Part of a small language model's weights.
Size: 8 layers, width 160, 2 heads of 64 (1 for keys and values), MLP 448 SwiGLU, vocabulary 8192, 4.85M parameters.
Architecture: rotary positions, biases.
Training: a variant of Adam for these matrices, 153M tokens, 6779 steps.
Each number is 128 + 24 x the weight over its row's rms, rounded and kept within 0 to 255. Layers, rows and columns count from 0. The size above them is the row's rms in percent of the matrix's.

# layer 2 attention value, 64x160, rms 0.0448, rows 7-20, columns 80-159
size [109  96 101  88  92 101 107  96  99 108 103 108  95 100]
[[159 131 124 160 112 174 125 139 121 146 129 164 104 128 141 106 132 145 126 156 118 108 134 192 125 140 130 138 147 129 122 134  97  70 108 121 144 148 127 124 103 116  95 116 148 117 167 130 124 184 124  79 130 123 138 132 138 113 157  92 121 138  96 108 138 132 135  77 137 120 125 163 121 148 139 128 116 157 130 137]
 [172 140  83 120 161 140 120 170 116 112 123 163 171 181 156 162 152 124  96 114 130  82 133 138 113  94 140 125 162 104 135 139 163  72 109  94 146  99 105 124  97 132 176 144 142 131 137 121 128 143 122 121 107 117 152 101  95  96 118  93 132 160 167 148 126  94 122  93  86 102 187 124 129 128 125 110 147  99 171 103]
 [131 173 153 114 135  58  87 150 151 131 116 139 169 140 153 129 138 125 145 143 125 138 124  88 137  96 178 154 178 118 119 105 150 132 103 162 129  97  71 112 153 127 114 110 169 134 103 139 120 142 117 138 103 147 108 110 134  92 127 144 142 179 130  79  88 153  96 157 135  91 122 129 140 119 136 127 119  74  70 102]
 [100 158 125  89  96 163 118  93 103 140 132 125 123 110 102 100 137 113 124 126 129 181 122 152 126 105 149 146  74 168 149 160 119 110 139 124 152 122 140 153 130 119 186 137 138 119 176 130 122 111 157 129 199 104 125 123 155 153 129 142 119 136 110 115 100 108 141 140 109 131 115 121 139 151 124 120 149 165 155 118]
 [147 128 111 105 111 154 128 102 120 126 150 141 146 165 152 117 145 108  92 108 136 151 159 133 122 128 156 150 115  98 116 149  98 100 140 137 146 164 103 158 118 135 102 116  99 108  96 106 129 122  88  98 127 138  96 124 126 166 135 150 106 105 117 154 152  95 135 138 125 149 118 118 157 124 119 157 119 149 119 148]
 [146 158 160 162 122 165  95 129 134 130 140 121 111  82 125 138 156 120 114  94 139 106 138 174 141  87 116 118 117 115 133 176 155 161 140 114 134 121  89 152 133 119 116 113 134 120 163 108 168 115 147 109 145 119 139 177 127 166  87 111 126 104 140 129  77  64 147 156 148 161 107 117 105 160 105 112 147 109 157 115]
 [130 147 137 148  82 135 107 147 122 188 156  97 120 100 155 142 120 132 158 144 119 105 117 131 146 123 102 112 134 133 121 119 135 115 151 142 158 196 108 141 112 180 105 117 129 150  76 136 117  89 139 155 156 119  88  92 129 111 143 166 137  95 147 159 125 124 114  99 118 128 130 126 133 132 163 122  83 115 181 150]
 [132 154 120  96 131 119 125 142 117 140 107 131 143 164 151 142  96  77 136 141 143 139 114  90 123 102 143 149 147 115 156 170 160 148 154 156 151 122 134 108 129 142 147 143  96 118 151 125 151  92 137 144 121 113 157  79 128 117  96 161  88 134 117 132  90  89 149 153 164 178 128 138 143 179 111 112 129 115 134 123]
 [ 96 123 159 125 144 160 107  98 159 103 123  99 154 175  94 117 120 107 131 182 122 151 146 100 111 128  95 108 122  74 106 130 130 116  98 139 104 111 131 112 137 118 130 110 150 119 136 125 117 135 139 143 129  90  90  99 105 145 118 126  85 162 153 131 136 135 137 114 137  86 168 156 118 110 143 109 115 144 138 132]
 [132 172 139 126 134 164  65 113 127 150 170 176  69 173 119 121 115 138 138 132 117 121 118 143 106 161 106 137 142 136 153 127 119 126 115 118 105 119 130 162 130 143 135  76 133 163 112 126 110 108 146  98 136 103 158 112 190 117 120 143 123 137 126  70 154 130 114 137 157 122 113 137 107 131  92 128 166 122 166 152]
 [119 119 143 128 117  82 161 121 131  69 121 134 120 103 136 144 111 137 130 126 142 133 121 115 145 163 135 117 177 117 113 136 135 104 110 133 116 117  81 158 139 121  91  98 134 117 191 107 131 130 113  97 108 127 112 133  96 131 135 135 147 145 107 198 115 116 153 107 105 137 149 126 128 137 141  90  66 154 154 152]
 [ 88 142 125 121 122 134 144 112 102 127  86 141 139 116 152 126 126 105 147 160 140 110 148 127 118 120 101 194 106  81 144 134 155  92 106 116 143 152 136 163 127 137 138 158 153 118 129 106 170 120 138 138 127  92 144 158 158 177 143  71 141 184 126 118 122 138 141 139 132  97 119 132 129  91 132 134 132 143 146 123]
 [113 143  99 125 125 146 111 104 150 132 153 157  90 132 122 108 176  87 117 105  87  92  89 100 137 164 158  81 151 110 147 137  92 140 119 141 165 129 154 118 155 148 152  97 145 113 118 118 109 159 120 130 158 142 112 112 154 135 131 130 139 162 186 150  87 156 149 135 117  95 140 136  97 154  87 137 123 137 107 118]
 [124  87 123  95  83 147  86 115 138 103 142 115 115 109 112 129 150 137 119 118 146 152 134 128  88 107  75 159 137 126 135 128 142 126 120 132 165 152 162 167 139 120 184 102 170 173  94  96 162 120 128 100 139  82 169  95  98 103 136 118 168 102 111 132 133 123  89 135 159 169 113 166 109 151 105 118 116 124 143 165]]
# layer 2 attention output (transposed), 128x160, rms 0.0563, rows 7-19,71-83, columns 80-159
size [113 108  91  96 110 110  95  97 103 107 105 110 100 105  94 102  80  88 103 117  92  98  99 102 105  93]
[[141 180 113 148 139 125 133  81 111 153 137 142 159 125 108 151 133 140 161 146 149 158 150 133 165 180 123 155 166  86 145 106 150 138 137 131 142 122 152 136 137 100 107 115  98 127 158 128 139 169 134 137 128 116 115 129 109 142 115 154 132 144 111 126 109 126 136 157 129 103 144 121 136 108 168 100 113 131 145 159]
 [124 126 113 133 127 159  97 170 113 147  99 136 143 155 118 175 114 119  81 152 137 156 121 127 117 170 106 125 134 136 137 111 138 106 112 119 107 135 124 164 128 147 136 126 124 119 139  62  88 154 138 121  89 122 112 158 110 170 147 145 152 132 108 166 153 157 122 146 159 139 135 194 122 109 156 161 147 127 129  84]
 [143 149  78  93  98 136 164 129 164 126 120 125 134 157  85 124 131 142 111 147 103 119  95 117 134 157 155  98 119 119 100 206 145  98 165 126 133  70 144 146 203 188 159 137 128 156 146  83 122 132 133 137 166 141 101 140 186 148 140 151 152  74  89 105 112 113 118 115 119 160 134 128 129 118  81 145 120 115 129 130]
 [138 118 152 114 161 175 116 123 159  93 117 140 126  92 127 128 147 122 151 127 167 119 136 154  80  93 156 105 137 134 124 123 102 161 129 131 139 121  96  38 133 176 100 120 152 128 155 166 121  93 115 106 149 137 105 102 148 105  81 168 139 111  91 109 121  85 141 126 139 132 121 133 137 152 163 163  99 106 156 135]
 [101 103 155 138 100 167 116 180 126 125 110 147 178 102 160  70 120 126 181 142 168  85 129 144 170 110 145 130 106 172 113 146 131 124 109 128 147 116 102 131 116 113 120 121 116 126 121 142 145 138  82 117 122 154 106 135 110 122 124 156 105 145 107 156  93 190 117 146 166 107 107 131  91 116 146 130 128 138 163  87]
 [129  80 119  63 139 123 101 158 132  88 139 126 144 142  88 114 146 185 185 110 118 109 147 118 125 121 115 162 157 147 132 118 113 128 130  99 118 129 120  95 121 140 135 159 121  68 144 137 137 125 148 109 125 156 141 159 117 113 131 122 104 128 103 137 143 158 113 175 133 131 110 131 112 154 120 142 162 124 112 169]
 [143 123  81 119 133  81 130  91  92 135 125 104 146 140 158 126 107 126 143 113  98 155 123 126 109 138 139 142 133 108 122  86 115 183 125 124 112 129 193 134  57  83 141  99 130 148 130 142 172 106 143  95 127 132 112 135 129 115 113 133 159 152 147 171  98 173 144  86  88  73  79 101 124 110  96 100  96 132  90 124]
 [106 138 123 121 117  97 109 113 139  58 130 138 109  87  94 103 127 163 137 122  99 114 159 127 118 125 135 127 112 186 102 158 128  83 128 104 148 167 126 106 127 128 112 127 146  74 143 146 139 128 134 158 139 153 124 110 127 121 121 116 141 131 134  97 123 104 118 119 161 161 108 162 152 177  58  73 106 171 166 115]
 [187 135 110 142 118 142  82 135 132 120 106 120 126 119 140 173 134  94 131 137  92 136 157 140 105 131 119 136 117  91  90  99 109 183 189 150 116 165 163 149 141 124 148 114 106 116 129 143 111 156 139 118 157 164 128 118 105 175 135 115 112 145 150 114 125 131 133 138 184 119 158 116 125 139  90 150 158 141 142  91]
 [158 138 153 155 141  75 143 141 100 135 125 112  98 134 114 198 101 155 157  92 128 125 149 129 132 132 118 123 142 126 108 123 122 130 126 155 109 105  84 160  95 129 116 114  79 132 144 128 166 136 122  85 132 122 121 131 134 120 136 126 175 177 137  92 121 114 124 127 123 149 126 130 171 118 175  94 100 129 102 142]
 [129 169 141 160 121 106  98 117 120 183 124 168 136 119 120  97 120 164  88 134 100 112 134 102 140 123  69 136 153 108 100  91 142 104 136 109 146 140 165 173 122  98  95 115 122 118  92 152 150 126 100 131 116 125 139 142 125 160 139 131 144 127 139 184 128 122 129 104 122 114 138 124 165 137 119 162 100 121 106 142]
 [141 117 108 113 135 124  77 126  80  97 144 120 134 102 110 126  89 118 108 157 102 145 147 118 144 137 112 145 150 127 143 111 153 155 136 142 144  88 196 151 136 143 100 153 173  85  97 168 143  90 101 103 158 144 118 120 136 167 144 117 135 136 123 152 157 121 131 108 158 138 112 141 115 137 158 116 159 144 129  72]
 [104 143 127 139 136  90 109 148 123  67  85 110 156 122  92 144 136  90 126 134 113 124 154 170 134  85 160  99 134 135 196 113 109 113  89 158 120 137 106 132 168 121 164 157  94 144 121 169 153  98 129 153 128 152 118 140 125 162 134 128 138 126 163 120 130 142 167 139 174 124 141 119 109 122 160 132 167 145  99 117]
 [144 138 153 174  95 143  99 125 108 153 122 135 125 138 109 129 124 176 140 182 145 116 130 138 138 163 129 130 129  73 146  95 134 143 123 129 141 127 114 137 134  96 117 121 114 136 141 123 100 120 103 119 140 150 132 125 126 136 113 121 114 114  88 152  82 179 167 122 103  87 102  89  64 124 138 132 110 142 196 151]
 [138 162 125 115 122 131 131 121 193 126 138 142 120 167 104 119 126 134 122 119 113 123 126 144 159 129 122 132 150 101 147 113 171 125 124 150 119  90 137 165 140 136 158  94 125 124 141 133  97 121 106 100 113 111 134 147 123 170 139 154 130 153 110 165 136 118 151 132 143 136 118 102 111 118 131 132 129 140 136 117]
 [ 98 176 119 103 107  99 135 104 120 106  75 133 158 160 131 162 149 176 101  90  87 150 124 125  92 131 105 107 127 123 127 140  99 117  92 125  97 119 101 124 125 129 123 153 130 122 104 149 113 151 140 144 173 152 147 138 157 148 107 162 122 116  96 150 107  82 111 168 119 160 125 149 149  39 120  97  99 106 133 149]
 [121 116 105 109 135 126 105 128 125 105 121 102 150 133  88 180 115 119 146 120 176 123 105 168 122 138 122 160 159  78 114 140  76 134 140 139 133 138 141 140 121 120  88 182  95  78 135 103 147 117 140 104  84 143 125 132 122 150 144 118  92 151  78 107 107 140 159 134 134 113 146 121 117 122 169 108 125 138 169 108]
 [162  97 104 152 123 172 102 161 142 114 111 154 122 133 119 106  73 132 108  90 148 111 114 145 106 168 120 128 118 164 168  81 114 168 123 121 123 131 108 138 176 116 115 135 160 100 114 146 153 146 133 133 111  95 125  95 136 108 167 153 134 158 141 147 133 121 125 122 178 131 110 146 115 178 149 137 117 147 141 102]
 [156 140 134  76 165  98 107  67 111 125 102 118  99 110 126 153 116 164 159 128 122 155 132 160 132 145  77 151 151 101  75 109 114 124 183 142  92 139 126 123 104 118 134 160 145 157 121 101 145 153 105 144 156 124 135 120 138  88 100 148 123 130  81 110 109  81 122 149 131 163 101 126 137 152 171 116 162 109 152  83]
 [103 137  75  95  83 128 106 137  92 120 140  92 133 139 115  94 120 128 126 129  97 132 172 112 121 122 107 163 172 127 104 148 149 147 105 144  94 132 156 114 100 133 156 160 143 135 148 124 167 118 115 122 126 129 102  88 146 124 125 147 138 125 145 138  89 131 111 118 131 104  88 102 133 163  97 150 171 161 118 100]
 [ 86 156 130 119 128 118 107 108  96  54 132 153 113 136 149 109 100 140 165  80 165 170 146 156 143 150 147 160 144 174 105 177 137 119 157 143 123 131 132 149 119 159 141 130 128 111 126 104 143 147 121  97 125 150 109 142 164  93 126 113 159 158 137  95 161 120 123 114 123 152 126 160 159 168 152  92 136 106 138 100]
 [149 107 110 142 151 142 115 150 111  93 159 158 171 128 115 100  86 135 115 101 109 133 148 130 145 133 122  93  80 124 135 133 159 136 140 140 107 128 121 135  99 143 129 118 153 140 169 126 107 108 161 103 181 163 103 123 113 120 145 144 132 130 140 134 117 159 122 109 160 133 112 153 115 150  90  84 140 143 141 125]
 [141 128 102 133 135 168  78 115 123 159  76 133 110 157 112 153 149 127 162 169 116  93 122 124  81 159 169 122 158 121 108 118 102 125 127 143 110 115 111 117 123 137 116 179 112 132 118  64 130  98 133 144 156 118  99 136 128 185 104 130 145 148 111 106  65 127 129 139 135 118 129 122  55 143 173 126 127 142  86 114]
 [109 127 154 125 124 157 116 143  99 183 173 131 133 138 107  70 188 110 109 151  65  97 162 100 164 118 136 126 151 136 135 128  87 144 129 144 132  92 143 106 128 133 109 135 117 138 111 125 116 147  92 132 122 133 108 129 135 132 190  99 134 144 136 135 164 113 160 118  98 128 146 135 134 145 135 141 124 124 148 129]
 [ 97 133 128 105 109 155 114 107 123  99 102 135 139 134  98 112 110 114 144 127 161  72 136 110 150 115 135 131 134  84 162  82 144  89 158 122 180 135 132 144 162  98 105 119 156 127 151 157 120 132  96 109 119 136 117 129 104 171 145 114 150 114 130 147 165 141 113  67 168 130 132 155 102 119 135  73 181 122 130  72]
 [136 109 168 122 134 132 122 171 127 145 108  85 149 125 121 141 138 115 138 154 140 131 131 141 157 125 137 106 155 158 178 107 103 129 158 112  97 145 128 118 128 122 120 104 139 159 127 156 150 108 117 125 117 107 138 116  62 112 131 142 143 182 144 105 130 127 185 166 157 153  78 123  98 143 154 139 155 119  83  80]]